Weights of a small GPT-style language model, trained from scratch on English Wikipedia.
Architecture: no position embeddings, biases, tied embeddings, capped logits.
Training: a variant of Adam for these matrices, 592M tokens, 4513 steps.
Each number is 200 + 20 x the weight over its row's rms, rounded and kept within 0 to 999. Layers, rows and columns count from 0. The size before them is the row's rms in percent of the matrix's.

# down: layer 2 MLP down (transposed), 2304x576, rms 0.0152, rows 1002-1023, columns 216-287
# up: layer 2 MLP up, 2304x576, rms 0.0287, rows 1003-1024, columns 216-287
down1002,086,204,198,230,227,211,220,221,234,161,198,213,227,202,210,173,194,208,170,220,194,168,217,194,152,220,215,209,197,185,169,205,223,229,178,225,181,210,225,188,153,192,192,217,216,200,215,196,209,192,201,187,200,206,208,164,203,231,202,185,213,180,195,170,175,208,186,176,189,222,230,188,158
up1003,104,223,180,199,196,227,181,213,233,195,209,194,204,192,177,209,197,190,204,205,212,195,187,212,220,207,221,195,186,190,203,222,196,219,200,195,207,205,209,193,173,188,205,173,194,222,197,158,203,190,179,194,165,185,191,181,136,222,207,199,200,249,164,209,162,220,171,202,200,203,190,213,188
down1003,111,173,192,190,204,218,180,166,195,185,169,183,208,178,197,199,207,196,197,188,229,179,198,215,213,217,185,164,219,238,180,234,224,222,236,225,238,187,203,232,200,228,229,228,212,231,154,173,205,209,153,159,203,207,172,208,221,195,229,222,212,212,182,190,199,157,162,196,190,191,189,206,220
up1004,104,207,185,220,186,174,178,236,168,213,189,190,183,191,174,189,178,178,219,207,195,185,188,188,227,196,217,197,199,175,208,228,189,157,222,161,189,202,198,182,170,222,201,183,185,190,177,158,179,182,205,165,193,214,207,164,193,182,188,214,207,212,201,239,237,190,216,213,207,230,235,172,181
down1004,101,214,169,185,209,193,198,234,205,200,219,199,193,198,172,194,185,206,177,196,215,191,193,200,193,184,239,245,234,205,219,194,214,218,219,172,169,155,192,164,197,202,203,221,190,212,194,181,165,205,188,209,210,219,203,184,153,181,200,197,197,208,187,212,202,170,216,222,202,213,241,171,198
up1005,107,203,228,234,215,174,196,198,208,202,200,198,198,200,188,182,177,206,194,216,206,210,203,188,168,200,187,168,199,213,208,258,208,182,165,160,193,221,167,180,188,202,154,189,200,171,200,164,209,199,169,168,165,203,194,193,183,190,191,172,160,219,180,220,191,227,191,237,190,189,194,204,219
down1005,114,186,210,203,208,220,232,207,191,227,189,185,189,162,209,215,191,226,216,200,189,176,161,207,201,168,229,159,213,164,195,196,222,194,186,199,175,208,180,168,248,189,169,201,198,209,161,207,198,189,204,191,210,206,148,213,212,233,223,210,210,224,207,190,215,197,228,193,234,190,196,235,223
up1006,091,223,194,171,181,187,205,207,189,189,175,222,257,223,184,204,220,216,174,203,212,233,187,194,201,195,207,187,225,199,241,194,196,184,190,168,193,209,167,212,195,201,200,177,214,221,147,186,182,212,224,181,212,198,185,199,207,218,191,186,198,193,208,183,207,184,131,201,181,246,179,218,210
down1006,090,172,225,221,192,201,173,244,179,191,237,202,212,198,228,169,219,209,212,192,179,200,221,194,221,188,214,206,193,201,183,202,216,190,207,211,187,205,215,183,181,190,232,174,194,164,196,192,185,199,197,203,195,182,179,220,241,198,211,188,172,219,184,209,215,187,184,179,173,204,184,194,184
up1007,105,196,185,187,195,196,234,197,217,192,205,211,158,213,202,209,196,235,223,217,226,250,213,205,207,174,181,204,195,206,234,235,215,202,170,197,211,215,236,189,189,170,203,186,218,195,179,171,220,216,179,213,175,216,201,183,177,214,187,186,203,232,225,210,207,173,181,213,193,188,177,161,202
down1007,117,221,199,219,218,217,239,182,223,170,230,179,222,177,203,203,181,227,207,197,232,219,172,188,220,196,176,224,210,214,205,198,192,221,152,207,189,199,199,194,241,164,243,179,191,228,185,170,201,140,192,190,178,220,191,181,215,210,200,163,215,190,247,205,180,184,206,214,184,190,207,223,159
up1008,099,167,177,216,223,207,187,208,188,221,216,189,197,212,197,200,192,150,237,190,211,212,188,240,216,215,202,207,220,208,204,218,218,171,170,201,190,194,242,169,214,214,194,179,206,178,175,206,172,212,196,183,185,190,195,215,178,217,203,204,195,212,215,192,185,226,179,200,220,181,185,209,194
down1008,098,215,191,195,208,227,223,211,185,163,175,164,189,198,197,208,176,165,198,209,205,195,214,160,183,231,177,205,199,216,161,224,178,203,212,215,192,190,158,199,229,194,189,211,168,206,186,187,221,176,210,204,217,203,188,224,179,235,191,186,192,204,201,196,213,202,206,241,179,201,235,226,191
up1009,105,209,228,172,207,228,226,173,208,192,193,220,193,223,211,178,145,210,186,177,231,215,216,181,214,205,199,198,174,181,211,250,190,177,131,174,207,250,201,180,229,225,210,175,205,216,170,184,202,191,201,177,224,211,189,216,208,185,171,193,174,224,186,210,161,187,205,191,195,179,186,197,203
down1009,116,230,206,176,191,174,210,149,230,190,220,199,169,233,223,199,180,198,195,202,213,237,213,232,211,185,218,187,207,197,196,206,198,223,193,204,257,210,158,204,196,209,217,187,199,239,191,211,211,233,219,185,212,240,166,221,206,215,178,224,191,182,182,185,211,231,195,192,213,182,204,196,179
up1010,103,235,169,217,189,170,199,182,198,186,168,230,213,201,163,193,202,206,219,220,202,216,197,194,203,226,215,217,181,187,233,200,171,223,244,196,191,222,204,204,202,210,200,172,194,207,188,196,194,212,221,147,185,169,178,190,188,195,201,160,240,234,198,192,190,195,220,237,187,202,181,193,231
down1010,110,230,192,189,156,214,185,173,225,201,214,192,206,189,174,203,203,217,194,198,181,190,180,160,151,186,230,226,196,184,206,180,190,212,197,196,181,232,218,162,203,221,173,197,207,172,184,221,200,201,182,172,181,228,208,188,212,195,211,213,209,200,201,221,177,200,208,210,174,239,163,187,182
up1011,085,210,203,217,224,184,235,249,204,169,208,191,203,197,206,183,182,187,196,197,174,232,208,218,214,198,237,194,187,187,197,247,211,189,220,190,215,215,233,179,165,220,206,221,218,203,180,197,242,209,202,227,214,158,250,199,212,193,191,198,203,232,204,162,221,204,203,191,217,195,179,222,206
down1011,100,177,199,212,176,211,162,142,179,208,148,189,206,162,211,219,206,205,186,209,228,232,206,205,196,198,205,209,206,208,172,177,155,214,180,251,180,224,182,246,199,173,202,204,160,232,180,148,165,212,189,147,218,200,212,210,186,205,212,190,206,208,192,215,195,163,211,189,189,198,207,174,209
up1012,094,185,206,202,185,193,213,221,215,214,181,170,229,219,204,222,210,178,200,172,199,194,189,198,218,206,176,212,162,192,194,192,208,182,186,240,207,211,180,167,181,193,218,189,202,187,222,206,162,199,184,204,176,225,203,193,154,191,182,190,252,180,171,231,221,215,216,209,211,237,205,216,220
down1012,102,206,197,221,184,225,188,191,188,197,203,213,169,212,212,215,216,193,186,207,199,194,214,187,215,184,233,197,233,208,207,167,235,205,156,198,239,204,219,226,205,182,188,175,175,239,210,191,229,184,202,220,215,225,195,196,179,171,232,218,179,172,213,172,230,198,205,207,152,207,178,195,217
up1013,096,176,217,205,221,196,224,239,210,207,188,203,203,170,215,212,248,184,218,174,214,214,200,191,200,217,211,194,177,198,174,210,214,211,212,190,180,196,245,205,237,194,217,201,215,172,246,227,192,198,196,188,195,218,223,202,202,194,183,192,189,198,206,203,196,179,191,217,177,191,169,162,214
down1013,091,205,183,208,225,147,196,193,203,210,191,199,205,201,175,240,205,210,186,214,189,169,165,187,198,215,204,208,277,192,184,203,182,217,226,239,202,245,124,186,195,188,184,158,183,201,196,179,183,216,189,200,204,166,180,198,191,217,234,189,205,192,226,202,202,179,205,179,217,232,204,237,190
up1014,102,198,157,183,234,190,204,206,222,199,169,218,172,216,219,208,213,201,192,183,228,202,202,223,218,179,192,218,189,208,227,206,201,203,195,231,190,195,180,230,187,211,197,197,223,223,197,192,205,226,204,204,186,227,230,194,195,182,193,211,221,201,203,192,202,207,188,186,183,191,150,189,234
down1014,100,192,225,207,212,196,193,221,213,165,197,196,211,199,215,192,205,179,180,208,196,213,181,184,175,220,183,183,200,202,198,188,207,224,197,202,169,215,198,214,224,183,213,244,178,190,241,218,176,222,189,225,219,205,212,169,190,209,182,184,197,187,210,173,226,193,204,223,149,193,217,178,205
up1015,096,159,177,203,235,199,226,175,186,196,211,212,188,212,236,237,169,174,219,234,242,248,190,213,193,216,216,232,213,192,222,227,193,202,189,181,208,207,261,223,210,235,163,190,228,217,196,201,180,192,164,226,210,227,193,217,198,179,183,205,166,180,194,205,178,159,178,251,198,187,197,221,207
down1015,094,239,197,161,198,226,190,212,222,219,199,190,212,173,164,207,221,192,182,213,209,215,233,178,205,210,166,197,186,231,174,209,196,163,172,193,221,204,190,202,188,183,218,208,222,198,194,184,180,190,205,216,186,215,200,239,198,247,197,193,174,199,178,169,174,241,198,209,204,208,216,180,197
up1016,111,158,229,182,209,181,214,230,207,189,190,203,225,202,160,209,169,173,175,215,197,181,209,216,172,233,204,212,190,199,201,169,203,218,180,198,219,212,230,197,214,184,169,205,189,203,176,182,223,190,173,192,209,209,191,227,183,190,167,205,227,196,223,219,254,197,182,203,213,208,208,158,195
down1016,124,201,205,226,249,184,221,170,238,228,199,202,216,184,198,214,213,201,192,184,200,203,266,196,169,192,160,225,199,214,214,186,194,216,200,214,185,219,195,211,199,188,175,217,194,212,195,202,205,151,180,188,161,206,204,217,205,196,169,187,224,227,218,177,233,189,222,232,212,215,183,187,173
up1017,105,201,199,228,177,201,234,197,237,221,193,199,177,213,148,206,184,210,202,196,207,185,196,215,216,195,170,220,188,178,222,189,197,217,217,237,209,255,225,189,210,208,201,183,192,207,199,215,179,191,219,171,175,205,220,201,194,189,184,175,174,188,191,169,229,219,206,202,195,190,169,184,220
down1017,111,177,184,202,183,193,180,193,198,215,170,200,225,184,172,208,230,193,157,217,177,160,236,168,175,209,176,209,184,206,202,213,210,218,193,195,240,154,217,189,175,207,243,220,214,190,208,232,196,161,200,200,192,183,201,190,192,200,219,194,207,203,199,202,150,242,214,231,188,196,202,213,199
up1018,103,201,189,187,184,205,189,199,203,218,195,240,213,181,206,206,222,189,175,213,252,192,183,190,193,212,201,210,199,201,226,217,204,184,195,242,200,238,203,192,213,188,185,195,198,175,180,212,205,194,168,200,197,197,157,198,189,198,178,206,168,239,190,227,209,209,183,222,200,184,198,186,178
down1018,098,158,192,188,196,211,191,219,182,176,176,198,218,206,226,160,230,196,208,198,161,192,217,193,223,196,205,212,219,195,176,218,183,192,211,211,202,185,201,175,179,174,181,243,192,175,218,190,201,212,176,202,216,222,189,217,222,183,191,168,195,170,191,229,196,212,216,208,167,194,171,207,179
up1019,096,198,189,186,213,208,212,188,199,204,170,204,219,199,201,207,186,210,219,189,211,210,183,216,188,215,206,206,194,182,207,201,203,214,203,202,201,216,207,190,228,204,167,189,205,227,218,194,203,207,174,210,224,178,217,234,191,184,182,183,199,185,187,239,205,201,209,218,190,178,211,172,235
down1019,096,240,227,202,211,185,195,193,217,211,200,197,191,216,166,205,247,183,185,185,181,183,189,141,195,170,214,186,206,171,211,205,224,173,214,215,199,189,237,193,178,209,224,248,200,210,225,193,150,144,219,183,209,202,207,194,210,209,178,184,172,190,178,200,205,189,218,221,167,198,193,200,218
up1020,102,236,194,208,218,177,163,213,215,185,132,218,195,228,203,194,212,216,214,192,208,199,192,232,185,226,220,206,169,184,213,210,178,209,201,228,217,205,185,200,188,213,166,171,182,210,234,181,207,213,226,178,184,210,168,177,162,207,181,214,196,210,183,206,180,188,183,184,176,195,201,208,213
down1020,097,224,263,188,191,162,148,171,206,224,161,207,246,180,173,206,220,182,204,192,203,186,240,206,209,192,194,176,201,219,203,184,184,189,199,201,211,182,185,182,203,206,205,168,191,213,162,193,199,198,202,208,218,191,228,204,211,194,213,203,179,163,243,206,233,138,198,227,186,208,159,188,210
up1021,106,202,192,185,171,195,188,203,212,218,213,216,164,229,171,202,226,199,204,198,213,249,203,191,213,218,197,206,194,189,250,226,175,204,200,195,195,208,180,200,206,161,181,189,208,156,166,184,228,198,207,153,196,234,148,193,186,184,189,212,199,219,206,220,209,195,201,229,132,252,189,205,194
down1021,110,221,185,191,206,231,196,186,197,204,209,227,217,223,210,196,192,189,247,178,196,248,204,210,175,183,185,190,240,199,209,202,223,199,193,218,203,157,183,206,199,192,215,195,202,181,189,214,169,211,216,196,188,169,166,211,209,223,225,220,212,252,198,156,198,223,201,221,188,186,198,191,213
up1022,099,225,213,173,181,213,215,204,206,201,177,217,194,196,185,225,212,190,210,191,208,204,187,225,207,164,211,216,189,227,176,215,217,199,195,213,209,227,185,186,193,196,190,199,227,184,204,205,192,207,206,197,213,177,194,214,188,197,205,212,195,232,180,204,215,203,216,212,178,228,223,189,214
down1022,117,196,232,190,174,189,187,232,197,217,175,187,192,199,205,179,229,205,202,235,232,227,185,192,202,193,193,231,222,211,186,184,197,219,194,186,193,244,201,212,188,169,197,198,180,204,194,185,182,217,228,208,222,184,171,208,183,217,193,234,214,200,208,202,230,181,233,218,188,206,206,224,225
up1023,096,192,164,215,236,226,167,184,203,208,190,198,195,183,229,199,186,202,231,203,188,223,180,189,219,186,213,236,190,216,178,208,197,195,192,236,203,206,233,220,226,215,209,206,200,172,151,185,207,194,207,167,167,214,229,196,171,207,213,216,177,198,206,212,218,191,229,203,180,166,230,187,172
down1023,088,177,177,216,188,150,175,175,213,209,194,199,193,224,191,192,171,199,203,173,185,184,187,216,180,170,205,175,190,219,202,211,190,203,167,170,174,197,178,200,197,184,229,210,167,216,212,164,203,200,204,236,158,193,209,199,223,237,215,199,187,228,197,175,199,218,177,187,191,192,192,200,182
up1024,090,204,183,188,208,198,187,198,174,199,179,199,210,161,234,202,204,203,200,178,167,211,218,214,259,177,174,208,196,192,182,197,199,191,198,223,185,207,190,209,200,226,176,193,188,211,205,183,168,224,197,219,165,225,234,210,205,206,184,216,196,194,189,220,262,210,216,201,225,165,191,246,209